Each number is 128 + 32 x the weight over its row's rms, rounded and kept within 0 to 255. Layers, rows and columns count from 0. The size above them is the row's rms in percent of the matrix's.

# layer 2 MLP up, 128x64, rms 0.155, rows 69-103, columns 0-63
size [ 83  97  90  82  97  96 109 113 117  92 117 108 101 100 108 101 104 112  89  92 101 105  87 107  98 108 107 105  99 100 111 127 144 105 104]
[[ 67  75 126 163 154 116 187  79  77 147 125 138 134  79  87 183 103 206 141 170  82 150 141 129  97 157 146 111 109 100  84 136 128 111 141 127 122 131 156  94 140 117 137 100 142 177 117  86  86 101  93  77 120 141 146  84 153 142 187 152 103 155 120 151]
 [118  97 170 206 132 128 174 135 135 108  45 133 114 173 143 109 123 168 102 141 111 120  73 151 137 137 137 141 116 143 114 114  62 127 110 121 115  86 127 124 139 139  80  80 132  60  90 203  64 171 144 112 173 147 128 167 167 138 117 131  97 132 117 111]
 [147 172  88 180 187 153 120 100 140  55  75 152 170 106 182 127  71 111 113  93 166  98  95 159 124  93  92 119 122 151 138 148 160 116 165 146  97  92 143 126 150 102 177  69  89 126 117 113 128 176  96 138  78 108 131  94 174 113  99 113 108 157 114 137]
 [172 150 178 141  80 112 117 118 160  76 137 152  44 152 165  85 147 122 152 141  98 158 104  88 167  88 114 128  53 108 116 119 116  69 155 153 129 135  93 150 150 158 118 113 135 121 108 129 164 132 178 139 158 164  83 108 110 174 117  72 138 190 151 119]
 [ 72  98  48 112 141  94 156 115 125 163 162  96 136 109 109 155  94 155  75 172  97 141 116 142 151 128 120 138 140 118 178 155 158  95 113 144  93  58 156 144 115 132 138 116 145  77 198 151 114 142 177 157  93 158 157  52 143 114  99 152 172 153 135 114]
 [158 133 127 102 138 127 135 164  25 166 130  69  54 147 135 200 136 123 131 168 129 151 150 154 156  91 138 119  88 110 137 135  90 217  93 140 122  95  93  80 183 127 123 114 160  80 115 153 136 151 126 121 121 130 141 137  94 138  99 123 166 157 120 124]
 [105 120 143 138 127 160 123 172  94 169 144 173 106  94 115 115  79  72 172 118 122  74 114 136 194  37 113 154 102 117 118 111 119 162 183 130 150 118 120 133  98 144  98 123 104 134 178 140 156 144 187 142 105 129 131 121  75 139  61 118 112 187 144  84]
 [128 122 168 157 108  93  74 106 110 140 128 159 142 188 162  93 130  98 106  99 160 153  90  89 138 126 178 116 105 132 122 117 127 139 112 108  79 198 186  83  87 125 100  69  97 162  52 109 158 177 110 164 134 116 101  87  95 111 101 144 118 154  89 145]
 [101 158 109 129 122 123 115  48 130 111 122 105 145 180 137 192 165 120  99 104 132  83 161 198 176 100 144  98 112 135 156 129 104 188 178 107 169  82 134 120 164 120 150  98 123  79 123  83  93 113 130 144 122  90 107  93  63 176 109 101 141 126 135  89]
 [122 157 143 117 132 138 125  72  77 160 147  90  94 110  93 143 166 158 133 176  83 151 136 133 148 138 142 140 193  88 122 153  87 174 134 122 183 158 100 187 138 131 114 152 145 168 157 120  51 113  94 166 135 100 189 113 116 133 147 138 156 155 162 201]
 [159 149 101 121 149 126 146 125 129 110 174  87 181 116  32 180 124 118 116  53  91 154 109 152 171 207  87 126 109 136 113 106 174 158 103 129 154 102  94 156 177 115 130 189 123 128 112 146 162 113 141  60 129 105 103 134 136  93 139 111 135 103 137 112]
 [111 108 133 132 126 100 187 210 168  86 128 110 114  99 129 145 127 148 171 111 106 138 119  75 117  84 175 137 119  76 137 128  51  97 151 137 102 127 113 115  72 162 133 135 212  90 152 150 115 123  86 119 193 122 152 137 167  93 124 157 119  93  94 139]
 [109 140 102 165 106 171 100  72 180  98 124  83  47 139 113 125 141 121 111 129 101 129 124 121 132 106 177  96 140 115 124 167 137 146 137 162  91 101 124 161 151 149 124  72  94 169  90 174 122 143 134  95  61 175 151 112 174 140 117  81 150  88 107 203]
 [145 161 129 142 159 122 138 104 141 176 127 112 126 113 136 100  49 151  96 113 154 128 130 111 110 164  79 130 171 153 183 145 138 155 107 143 103 155 129 154 144 118  95 172  89  99 183 121  45 173 125 152 133 169 127 104 175 125 147 161  63  41 137 133]
 [ 91 114 108 108 109  72 128 155 183 166 175 115 204 142  78 106 104 115 105 104 126 140 169  76 108  91 177  91 153 105 107 169 136 113  98 109 161 120 120 134 136 123 152  75 166 130 193 139  87 170 150 101 125 116 205 174 142 158 141 161 117 120 119 108]
 [102 132 120 149 150 149 156  60 127 112 126 134 105 165  66 147 163 169 120  90 109 133 100 145  96 158 110  59 154 121 139  93 149  91  87 158 173 123 116  76 198  93 125  81 160 113 130 130  63 104 137 192  97 182 162 140 136 114 144 145 136 173 144 105]
 [133 137 154  82  80 111 177 160 125 147 140 140 132 148  75 101 186 129 163 117 106 189 176 127 133 166 144  74 130 145 121 131 193 141 131 132 148 156  91 190 131 113 127 159 178 146  49  89 111 112 108  91 194 131 121 134 135  95 136 164 183 104 144 142]
 [145 129 164 200 130 107 135 165 112 151 157 109 133 169 134 152 151 150 154  96 128 177  94 112  81 117 188 118 120 139 135 124 199 175 169 100 170 126 171 135 135 128 146 157 170 118 117 117 178 147 151  41 125 118 110 132 134  86  91 120  76 139 190 169]
 [137 146 147 158 130 204  97 153 108 139 153  93 114 139 123 114 133  77 116  82 136 133 181  78 147 102 129 105  52 134 150 149 102 142 117 193  77  74  93  91 160 106 135  88 159 173 138 107 140 141 131  88 109  82 108 142 157 189 126 152  96 186 138 144]
 [163 147 137 160 119 112 122 121 147  96 121  75  95  72 122  78 119 149 192 123 150 178 116 186 187  81  99 136 125 158 146 122 139 146 164  69 177 145  76 150 135 184 152 178 121 116 168 165 125  98 185 122 127 165 137 108 119 111 100 171 148 141  86 108]
 [144 146 147 120 109 121 119 146 200  70 105 149 105 170  97 117 107 107  70 101  60 118 129  93 145  39 154 113 117 120 103 150 150 124 135 153  89  50 136 116 127 121 107  93 168 117 213 149 142 118 145 154 134 116 146 146 127 118 121 191 107  83 152 135]
 [134 134  75 135  95 149  94 105 111 138 135 118 188 173 137 122  76 142 132 131 184 118 181  98 100 126 114 133  68 140 132 131 151 109 151  61  82 136 111 141  94 117 144  88  89 189  99  93 102 155  68 106 154 104 189 145 139 132 131 171 162  74  79 114]
 [141 127  94 102 179 108 151 160 126 181 114 110 159 168 143 135 110 120 176 151 114 107  78 120 143 101 114 179 135 152 133 160 115 101 126 133 110 176  66  93 102 127 168 199 137  70 192 159  89 117  86 171 119 141  88 112  72  97 111 119 100  70 153 121]
 [132 180 110 133 215  98 141 105 151 133 110 140  88 159 244 117 142 148 149 136  87 145 134 100 135  42 110 134  92 180 181 133 112 156 138  88 160 140 136 154 110 157  90 148 132 109 160 160 129 136 129 142 167 133 139 131 128 130 103 150 143  84 124  80]
 [168  96 117  80 117 131 211 126 127 133 191 116 169 138 177 190 121 118 161 134 138 111  99 143 123 127  98 109 162 110 170 106 140 131 172 103 137 136 173 100 176 167 133 136 138 127 114 109 144 111 172 135 150 143 198 165 132 104 101 227 122 162 156 157]
 [ 96 110  88 131  98  97 128 144 150  64 118 120 152 115 121 151 123  72  39 135 167 145 125 122 128  75 137 146 129  96 157 116  81 123  83  86 153 159 158 121 142 203 169 134 171  98 150  90  76 156 126  83 171 139 107  85 181 149 134 119 148 121 158 154]
 [193 105 126 113  57 103 181 150 109 153  91 145 135 102 101 152 162 101 155  88 231 103 125 152  99 185  92 138 136 157 185 149 124  89 145  92 106 143 111 101 154  64  81  85 140 122 142 134 154 131  90 161 116 129 129 149 114 155 114 134 152 119 159 121]
 [111 118 121 141 147 162 117 154 159 124 175  98 161  80 121 152 142 114  32 140  81 139 101 165 102  72 152 146 156 121 131 160 116 159  79 135  62 108 220 138 125 111 168 116 142 148 165 172  79 100 136 110  92 115 113  94 102 105  88 110 157 147 143 142]
 [160 154 100  89 157 154 183  86 109 149  93 118 139 153 165  82 184 157 135 102 129 124  73 176 132 148 149 128  86  83 111 115 106 155 168 146 149  64  96 124 131 108 167 158 148  89 144 175 117 177 132 147 127 143  55  78 145  91 144  68 109 129 110 150]
 [163 154  66 153 134 122 116 145 146 130 110 111 150  70  81 131  94 136  91  84 133 150  94 128  58  89 179  83  63 140 129 114 129 149  94 136 146 112  96  29  93 159 113 137 109  99 109 103 150 128 117  81 161 100 163 107 167 127  96 147  78 127 106 120]
 [181 131 138 105 163 162 137 165 129 140 118 181 142  27 143 122 154  85 166 124 130 135  98 196 152 171  82 112 140 159 136 102 133 185 146 135 161 133 127 131 140 133  79 166  84 176 111 114 124 130 162 130 145  97 157 128  77 199  82 158 135 149 141 112]
 [178  59 118  93  97  72 157 141 143 119 122 140  93 142 120 123  94 108 137  85  92 116 149  67  92  93 100 122 199 145 153  79 165 125 113  80 153 188 180 129 154 123  78 124 117 124 110 139 134 168  84  94 129 107 163 178 170 122 147 176 124 158 133 122]
 [108 159 149 115 135 125 167  50 113 151 117 187  74 131 200  96 177 112 132 126 108  92  71 197 145  99 116 121 187 105 111 115 111 156 129 133 164  97 153 144 162 109 105 159 135 116 134 171 117 125  69 136 123 134 159  70 140  83  99 141 119 178 134 162]
 [ 92 127 153 174  94 101 122 135 208 148  92 199 126 103 118  78 151 144 186 126 113 121 169 116  77 142  97  76 136 175 143 137 118  53 119  91 130 165 178 168  87  99 112 128 182 123 128 153 146 127 117 177 137 161 168 112 145 128 151 105 106  93 120 128]
 [105  83 117 130 177 154  79  79 193  90  50  88  95  89 151 137 148 113 160  78 123 158 139  63 100 158 104 143  98  72 161 166 152 120 156 105  85 136 122 127  76 125 122 140 115 142 137 137 123  88 131  90 128 103 137 111 115 101 107  59 137 129 165 100]]
# layer 2 MLP down (transposed), 128x64, rms 0.126, rows 69-103, columns 0-63
size [ 97 100  92  93 102  96 101 106 105 102 113 111  98 102  99 100 101 112  91  97 102  91  99  99  92 108  96 107  86  99 111 111  96  95 100]
[[126 124 171 180 113  80 142 145 140 157 126 117 101 150 152 155 105 174 118 122 151 144 120 180 122 133 134 152 128 111 136 114 106 144  66  74 118  32 110 110 128 188  79  85 150 104 198  86  64 152 147  90 151 154 127 141  96 126 124 152 126 143 136  65]
 [144  62 152 149 150 150 209 174 119 134 123 127 194 160 118 109 144 137 128  69 126  84 184 139 121 133 102 163  65 115 191 127 163 124 154 110 100 184  95 150 143 129 148 114  78  73 115 125 153 135  96 120 117  95 148 150 150 146  76  97 111 116 173 138]
 [118 118 100 105 117 148 180 164 115 129 126 191 120  38 136 169 138 140 136  84  99 150 163 106 140 185 160  96 162 125 168  71 116 137  63 112 104  83 102 120  78 170 115 186 139 141 147 106 104 106 112 154 123 126  81 108 119  88  98  78 105 114 160 108]
 [121  91 110  68 153  99 136 135  80 124 178 106  97 210 152 159 140  91 132 156  99 105 107  90  90 135  93 122  73 121 174 162 143  88 137 157 114 188 172 159 120 110 157 147 154 137 103  75 180 164  93  94  90 163 156 148 153 116  76 122 130 138 143 135]
 [138 112 109  96 114 149 185 105  82 164 133  85 173 142 127  57 123 171 142 147 104 157  57  93  99 184 154 130  90 131 150 170 158 147 137  94 115 136 150 142 133 108  69 142 137 148 204 176 135 124 143 167  83 155 109 143 115 144 148  96 128 153 149  65]
 [136 131 190 123 150 123 181 180 106 152 106 165 155 163 136  88  91 121 180 126  96 108 163  96  73 135 130  91 107 110 142 107 144 112 173 137 133 143 205 116 140 128 208 188 122 111 100 149 192 125 117 102  71 123 125 111 129 103 180 158 120 103 156 102]
 [ 61 102 171 116  81 120 150 132 172  85  96 105 111 195 170 187 126 118 169 131 141 174 122 126 164 105 135 107 183 170 146  82 100 179  72 154 124 123 132 116  91 125 120 117 156  85  93 145  91 120 129 117 129  67 132 105 105  76 148 179 108 108 109 127]
 [133 167  68 143 179 148 171  92  89 125  85 114 107 150 137 141 106 101 124 103 128 175  98  95 119 105 175 133  97 122 101 153  56 124 159 125 120  89 121 123 120  21 114  87  89 122 155  74 107 119 111 167  97  63 101 133 159 110 155 124 160 140 122 143]
 [160 100  54 168 140  94 151 168  97 202  62 120 123 138 132  91 118 139 186 153  93 122 106  64 172 138 100  87 115 141  83 100 122 120  87 128 120 141 134 111  90  97 105 136  96 129 126 124 197 120  99 130 137 171 166 160 147 108 160 112 168 158  86 108]
 [199 139 167 109 122  79 158 185  88 116 124  78 125 113 119 159 207 125 113 131 172 123 125 165 130 135 160  97 129 111  83 107 171 109 109 140 124 146 210 164  94 120 134 105  74 185 177 144 107 109  99  96 111 128 105  88 101 125 108 113 126 134 180 153]
 [160  70 123  98 144 190 107 117 149 113 163 136  89 117 153 109 153 135 220 161 171 105 115 140 150  88 145 146 101  84  86 154  98 109 185  95 116  71 153 187 112 190  83 113 133 140 160 153 102 160 128 135 164 137 125 162 119  87 104  98 148 154 144 115]
 [171 165 150  98 124 171 139 125 119  92 191 153 143 159 174 125 187 171 109 113 120 179  46 130 106 150 120 145  56 101  95 147 106 149 111 128  80 164 120 129 113 184 117 101 111 161 103 154 105 134 195  80 143 148 138 108 166 173 117 132 111 106 113  96]
 [116 110 149 129 160 136 196 198  90 175  82 147 117 115 145 164  78  98 119  78 136 115 135 174 135 108 137  63 127 122 150 153 117 122  76 118 173 140  77 135 100  65 139 168 151 108 136  70 164 152 109 104 145 158 115 115  90 111 177 162  88 113 147  90]
 [163  91  99 112 104 165 145  75 129 130 100 142  97 116 120 184 139 137 162 129 110  88 160 168 133 185  68 152 128 150  80 138 204 152 148 130 113 137 106 153 149 180 148 131 110  55 125 144 111 110 115 140 113  95 190 125 113 157  64  98 174  76 153 145]
 [134 148  90 136 150 174 123 166 107 129 126  94 106 118 134  85 154 102 148 167 202 140 132 137  69  95 155 113 158  90 182 120 166 152 165  84  79  91 155 124  81 126 130  93  86 113 116 121 106 121  79 198 124 133  40  97 148 130 137 108  90 149 101 115]
 [126 119 136  59 138 203 162 182 113 124 133  97 160 133 141  79 116  95 155 125 120 171 136 107 167 121 131 196 124 113 142  48 147 108 146 120 155 182  95 191 116 165 165 135 111 123 123 154 129 162 113 176 128  52 131 105 128 107  98 104 117  79 140 118]
 [138 124  83 154 101 121 179 162 122 141  92 174 101 103 192 150 157  70  88 195  89 130 167 209 139 134 134  93 169 172 146 131 134 107  92 156 102  99 184  90 130 129 135 168 182 146 128  88 141 145 126 142 140 155  72 135 144 165 124 110 158 116 147 113]
 [128  97 128 135  89 187 115 107  95 138 132 131 127 119  43 170 111 121 134 118 117 185 124 109 129 165 196 154 116  88 146 149 213 141 145 142 138 100 109  94 166 103 108 154 157 140 157 127 175 131 120  75  72 156  99 117 150 119 126  79  57 123 161 161]
 [111 143 171  72 172 117  80 128 146 186 140 129 157 132 115 137 117 110 143 125 129 194  97 154 125  85  98 137 108 137 193 141 113  90 120  92 144 157 136  93 177 176 107 129 176 118 111 133 119 126 124 180 116  44 118  76 167 148 154 166 141  86 122 193]
 [133  91 105 119 118 162 110 104 123 111 150 141  54 151 116 143 116 103 129  67 140 135 149  93 185 148 170 114 174 112 112 107 117 125  82  90 122 170 105 137 148 123  91  97 139 131 106 117 187 111 132  40 111 139 104 102 104  16 126 100 126 123 120 176]
 [ 87 138 142 163 118  99 147  64 130 197 101 145 130 130 122 136 165 113 164 119  75  89 136  75 128 127  78 119 131 128 125 117 101 173 175 106 140 178 132  93 114 126 145 117 101 139 114 129 100 109 111 167 124  68 114 174 103 225 156 147  69 166 160 160]
 [128  96 128 172 129 147 134 151 114  83 141  95 132 155  79 163 120 119  60  62 130 171 180  70  63 154 136 107  97 121 190 145  81  82  87 174 115 158 114 121 130 121 109  82 111 102 133 124 149 137 139 157 103 120 157 124  88 164 113  88  99 148  87  78]
 [128 131  96 163  76 149 156 117  70 103 138 115 114  87 151 167 120  64 139  73 145 132 159  91 126  88 123  80 126 131  73 173 129 181 113 125 152 123 152 132 120 122 109  72 118 202  90 106  80  81 161 130  90  58 126 117 123  96 105 123 146  90 131 164]
 [128 171  96 110 136 115 125 140 180  92 102 140 146 146 120 161 164 170 111 148 156  98 132  91  73 125 108  75 103  88 125 201 161 149 124  97 170 155 160 134  65 101  97 145 175 157 156  96 135 135 122  63 127 191  88 141 125  77 113 132 180 102  88 119]
 [ 75 122  92 110 106 150 118  93 154  91 111 128 107 105  87 109  97 177 122 101 112 146 174  67 131 136 154  92 121  96  83 190 102 113 148 123  84  95  60 117  99 106 116 110 110 141 179  87 135 135 141  88 162 132  49 128 173 189 159  92 114 105 120 132]
 [144 100 132 107 187 120 161 120 154 149 151 155 100 182 104 108 151 134 145 131 131 121 126  81 132 183  53 134  88 154  97 178 127  96  99 121 107 123  83 166 109  62 122 101 129 116 111 154 194 122  89 154  94 156 198 126 137 160 113  78 106 129  64 109]
 [ 56 173 116 134 161 177  88  97 118 126 181 103 134 138 173 103 169 137 129 169  45 160 113 104 157 103 152 199 116 110  86 147 122 125 118 175 127 141 147 166 135 180 149 194  74 152 113 100 104 123 177  90 121 162 131 102 111 122 129 122 124 139 142 157]
 [110 153 134 154  77 207 155 111  96 126 160 158 134 118 137  88 159 138 180 180 155  85 148 114 175 104 116 163 121  85 192 117 114  67 124 135 121 136  94 180 117 143 143 123 100 128 122 139 189 140 146  92 183 177 115 185 123 102 184 158 118 139 116 109]
 [138 144 103 126 103 109 121 135 133 143 124 142 134 157 117 161  91 128 100 136 162 132 223  73 116  93 174 132 114 153 105 148 196 105 132  98  53 179 146 172 119 119 163 140  93 154 110  85 127 129  94 107  98 169 194 177 115 154  89 171 151 142 155  90]
 [ 93 133 164  86 173  88 100 107 102 130 141 104 149 159  72 176 143 134 114 112 134 126 122 170 169 100  77 119 144 126 105  91 101 129 162 177 141  90 156 184  87  71 153 101 135 133 186 140 123 142 147 102  97 136  74 170  82  51 158 102 145 104 130  96]
 [ 83 149  93 140 128 119 121  52 169 107 163 107  59 142  88 162 141 190 181 128 146 103 114 160 170 125 115 146 114  98 131  99  71 102 159 124  95 120 113  91 155 149 149 122 180  95 174 137 141 184  71  95 133 132 118 169  72  78 135 115 131 128 143 126]
 [ 76 125 146 127  98 146 165  97 141 133  51 151 118 137 152 131 118 101 173 135  69  98 116 164 171 134 123 133 123 114 170  48 100 100 174 185 196 135  87 132 137  93  65 157 105 113 110 122  92 149 127 144  84  87 165  91  97 161 136 114  95 123 118 131]
 [117 152 195  68 102 115 155 105 122 120 104 158 146 128  96  59 127 147 184 170 106 117  75 125 113 131  83 146 156 146  95 132 131 119 172 136 174 175 129 112 154 174 114 193 121 106 108 175 107  98 153 196  99 128 118 177 140 128 104 144  68 112 133 169]
 [175 141  99  96 124 145 104 140  79 126 123  71 128  99  98 131 104  86  77  99 117 148  82 111  93 151 161 148 171 125 122 114 118 170 143 128 117  60 102 100 160 155 143 123  80 130 142  60  93 137 143  81 104 106  45 175 120 142 141 170 163 169  97 166]
 [137 104 143 135 132 129 108 108  98 211  87 150  92 191 154 151 167 190 180 138 121 121 141 133 173 150 102 116 122  70  99 150 183 128 169 100 104 169  63 165 153 118 125 142 129 100 154 186 102  95 134 117 149 105 147  90  67 126  90 116 132 130 159  97]]
# layer 2 MLP gate, 128x64, rms 0.155, rows 70-104, columns 0-63
size [ 96 100  93 101  87 104 107  99 115 117 107  92 106 106 100 106 105  98  99 103 103 106 107  85 112  77 100  87 108  97 125 131  89 101  87]
[[173  83 138 135 116 146 172 119 160  87  93 103 159 119  50 151 106 106 146  51  98 121 170  86 146 116  83 112 117 100 124 115 169 133 194 111  87 132  96 117 151 120  76  94 128  82 136 127 133 110 160 112 131 109 150 175 172 146 186 111  78 123 173 112]
 [121 103 169 118  93  99 132 141  99 173 148  51  76  86 149 138 171 116 104 159 144 164 177 118 136 120  90 137 132 135 156 111 106 155  92  79 134 113 114  76 141 162 102 131 168 131 123 183 152 118 211 141 170 124 148 109  82 160  56 160 150 154 135 102]
 [195 130 113 138 111 127 125 129 103 109 142 134 106 154 151 118 154 122 118 223 109 158 125  78 172  96 123  88  78 124 157  87 100 122 118 129 108 156 129 140 115 152 149 110 158 150 101 158 188 153 140 134 118 144  70 106 131 185  67  56 146 204 130 105]
 [191 168 144 127 127 144  71 128 137 113  77 170  80  92 118 124 109  97 147 116 158  75 112 135 163 107  92 189 107 132 140  99  82  90 148 115 173 148 110 115 112 146 154 132  75 119 138  75 123  64  70  66 122 128  93 122 124 103 108 102 123  68 111 167]
 [157 112  97 147 113  73 106 170 104 112 125  70 151 112 138 115 135  96  83  67 155 154 149 129 199 118 151  85  57 142  74 162  75 169  89 106 142 148 106 108 150  99  80  99 119 119 148 167 134 131  66 139 130 106 108 124 128 178 121  92 121 104  98  80]
 [136 155 166 115 172 145 167 168 147 117 156 106 120  99 114 118 163 153 115 158  83 150 131 147 144 184 150 157 130 123 121  60 175  90 176  96 145  67 132 213 157  95 146  83  95 118  83 203  91 149 121 107 132 122 135 163 142 127  93 139  96 150 139  90]
 [104 138 122 141 137 174 179 109  86 127  77 144 130  90 132 130 161 129 123 146 104 152 114 165 120 152 131 102 124 135 110 104  74 147 142 155 162  71  76 145 185 122 136 183 109 154 144 114 151  71 114  74  47 115  97  95 180 129 139  34 115 124 136 126]
 [126  96 127  79  99 140 175 107 120 135 118 162 133 136 177 117 158 114 151 169 126 178 129 198 134 166 156 140 143 110 121 123 155 139 130 103  68 101 152 140  97  88  89 156  99 158 105 190  84 128  53  86  82  73 122 116 150  74  73 152 131 104 157 121]
 [ 91  91 102 134 131 110 113 154 140 143 148 194 138 154  96 147  19 139 154 161 123 131 100 115 155  80 117 131  87 155 158 104  86 154 154  95 156 108 102 100 127 139 133 166 144  65  85  83 181 131 187 110 157 139  70 142 157 133 126 110 101 162 105 108]
 [165 138 121 141 132 149  86 119  61 126 134 147 100  75 146 111 172 132 129 180 132 135 157 144 157 184 111 117 170  75 132 157  92 188 117 133 164  97 129 113 128 147 133 126 154 133 122 146  54  84 129 111 111 140 158 148 160  95  36  81 113 179 130 182]
 [136  73 135  85 138  81 174 209 170 137 149 109 114 105  87 123  96 120 120  74 115 138  86  44  66 137 168 138 129 124  90  71  71 170 164 127 174 110 165 129 127 116 120 146 168 161 141 145 129 138 107 163 168 138 159 165 153 148 131 134 142 122 137 135]
 [137 115 161 120 157 136  97 161 103 115 148 168 141 106 137 140 142 171 177 136 130 135  88 112  84 177 163 145 139  75 169  90  55 160  94 154 140 114 116 114 153 206 115 105 144  85  73 118 126 123  83 146 159 135 145  96 189 151 131 198  81 138 166 127]
 [105 140 138 141 175 134 121 116 140 142  82 123 154  90 103 142  54 166  72 113 166 117 126 134 113 171 142 134 205 134 195 116 108 161 105 158  94 151 150 140 131 130 105 144 138  97 163 100  61 139 105 168 159 101 100  76 151 148 150 152  70  53 139 123]
 [135 149 176 170 123 197 161  95 117 178  72 164  75 105 164 129 168 134 141 138 149 113  79 174 160 187  62  94 113  93 170 111 118 112 126  93 145 104 144  98 140 131  71 165  77 126 121 112 147 125 104 136 127 114  85 131 164  97  81 143 143 138 175 135]
 [100 152 117 126 150 148 138  71  90  99 118 146 100 209 118 129 147 194 105 135 154  81 147 163  97 123 115  75 101 124  69 116 149  89  99 150 148 135 130 130 193  75 146 104 151 104 151 123  44 114 121 155  90 177 137 180 119 110 137 140 135 174 123 156]
 [133  78 118 140 194  92 165 143 130 134 112 118  88 101 192 117  72  96 129 113  89  91  91  76  91  76 121 186 148  91 122  80 108 121 135  99 151 147 138 120  99  91 161 142  70 107 133 129 166  86 144  89  84 159 130 171 177 120 150 108  98 117 159  95]
 [186 107 143 127 106 111 140 121 104 110 107  78 183 144 153 172 175 137 151  84 153 109  86 144 160 184 152 188 133 128  92 104 171 164 125 163 136  57 119 144 180 145 180 134 165 170 140 117 111 146 176 113 154 140 123 121 130  78  83 126  77 172  95 135]
 [140 160 158 110 147 192 142 132 104 155 125 130 133 126  79 152 133  92 163 118 156 136 132  69 119  70  90  74  42 131 175 148 119 119 123 153 133  64  83 122 135  99  86 142 132 174 137 105 114 142 133  92  97  30 118 120 121 152 131 141 121 139  98 178]
 [117 123 147 150 120 113 189 136 124 128 132 134  99 120 125 159 132  95  69  89  71  84 114 115  97  98 203 191 135 147 101 139 141 169  77 132 112 134 165 178 158  96 131 138 121 164 158  98 144 159  80  88 116  99 131 181 203 118 152  65 113 114 146 108]
 [140 114 125 142 100  37 133  99 108 179 143 149 138 143  61 103 175  76 179 100 149 131 179 147 126 111  97  79 100 115 118 179 161 158 142 111  96 110 165 109  90 118 125 137 150 111 101 130  82  84 116 146 117 104  60 152 170 151  75 102 107 132 136 168]
 [109 157 109 121 106  98 158  93 172 147 115 146 105 126 168  65 154 111 177 153  71 141  82 225 186 115 120 146 155 124  96  98 159 164 147 119 131 126 150 134 163 178 148 191 138  86 142 164  98 107  92 100 152 130  96 104 176 103 120 157 135 161 153 142]
 [144 178 121  81 171  84  96 120 140 151 113 195 152 184  84 131 155 163 170 159 118 108  65 150 126 140 125 139 113 100 163 154 140  56 115 158  72 160 112  95 136 131 140 167 188  56 128 134 142 148 119 137 108 194 115 126 131 131 143 136 135 186 127 123]
 [121 144 152 129  60 115 118 142 145 127 123 131 180  86  79 136 100 159 164 111 168 162  97  88 115 209  87 160 137 105  96 107 103  35 145 156 141 131 129 179  96 110 158 146 112 113 118  67  99 129 147  79 158 117 123 160 147  85 167 158 159 123 132 151]
 [167 127 113 124 129  85  83 186  77 147  90 106 118 147 104 145 167  87 166  92 168  91 129 206 106  82  74 132 145 143 151 138 160 143 101 107 118 135 157 123 141  92 148 118 140  81  91 153  71 155 130 215 127 143 137 103 122 161 121 177 170 154 140 110]
 [ 58 121 124 163 148 145 139  98 173  90 180 172 106 125 116 124  76  88  53 158 127 127 147 114 140  97 120 158  99  85 133 144 106 129  84  78 121 160 196 133 145 185 175 108 155 105 160  81 123 126 122  73 164 150  94  84 152  97 143 147 124 160 130 127]
 [ 96 106  98 113 116 146 137 118 137 116 148 137 121 183 220 117 203 114 116 149  84 136 148 154 116 173 171 149 121  75 104 102 140 170 134 125 126 118 107 185 135 114 116 113  97 122  53 188 113 159 150 106 111 145 191 107 147 133 103 105 181  87 114 173]
 [107 172 103  84 127 167 101  93 101 125 157 106 140 137 112 169 115 139  71 124 134 119 129 137 132  84 247 121 191  57 140 149 129 134  81 109 124 110 158 118 141 151 163 168 129 147 134 159 123 115 111  78 104 184 128 106 113 131 187 166 148 116 123  86]
 [ 76 121 115 117 135  78 124 163 104 158 154 138 136 186 119 105 120 133 135 151 122 116 255  84  80  94 124 147 137 196 120 143 201  76 147  81 131 156 160 114  72 119 129 119 110 165 174 112 121 123 117 139  91 110 162 152 131 123 127 126 126 123 121 111]
 [111 120 156  64 180 129  98  82 171  77  96 177 165 126 108 134 194 163 155 185 174 137  98 144 176 114  82 154 167  99 104 159 156 164 119 160 125  76 137 171  73 126 150 153 179 126 150 115 114 106 118 133 107 126 117 160 102 113 135  82 125  93 114 149]
 [ 85 146 127  93 152 136 162  78 162 108 147 114 118 129 155 169 163 105  92  99  85  83 140 135 124 175 119 110 171 121  89 127  66  89  48 150 134 126 150 151  97 137  77 136  97 154  89 139 153 122 166 108 107  75 121  98 190  88 115 178 187 131 108 116]
 [204  79 129 100  79  87 119 147 166 140 139 126 110 114 133 101  65  72 145 110  93 125 125  54 104 111  93 133 156 168 163  94 163 180 141  99 132 158 169  88 152 154  88 115 123 128 141 104 121 126 116 107 149 113 167 216 158  89 147 144 126 110 138 101]
 [102 156 154 122 136 140 152  62 125 149  99 173  56 101 198  65 168 110  95 142 102 127  70 198 179 120 157 110 147 142 124 128 117 149 127 122 177  74 129 143 173 150 128 137 138 102 145 159 119  91 125 139 160 154 123  92 130  80  90 114 119 191 137 125]
 [ 75  94 103 154 139 176 144 146  88 134 189  95 104 167 130 172 111 141  91 135 112 141 139  52 190 113 144 158 105  79 118 109 170 201 125 137 166  78  79  85  80  86  89 146  97 147 145 128 113 120 147 110 146 107 121  89 168 126 142 122 161 126 157 129]
 [ 82 128 151 168  96 148  95 123 174  38  89 106  78  80 117 192 112 116 105 141  99 108  95  97 140  99 157 106 145  92 150 100 136 114 158 111 142 102 188 102 122 116 119  65 109 127 139 163 127 125 144 116  76 125 149  73 152 107  81 146 132 195 127 155]
 [ 87 163  56 109 107  82 129 141 122 154  98 130 176 161 167 136 133 106 119 176 102 148 139 123 131  76 208 186 115  99 126 148 148 115 105 104 102 129 158 140 116 151 167 113 141 113  73  78 119 179 186 103 134 139 125  73 116 131 129 128 196  77 116 106]]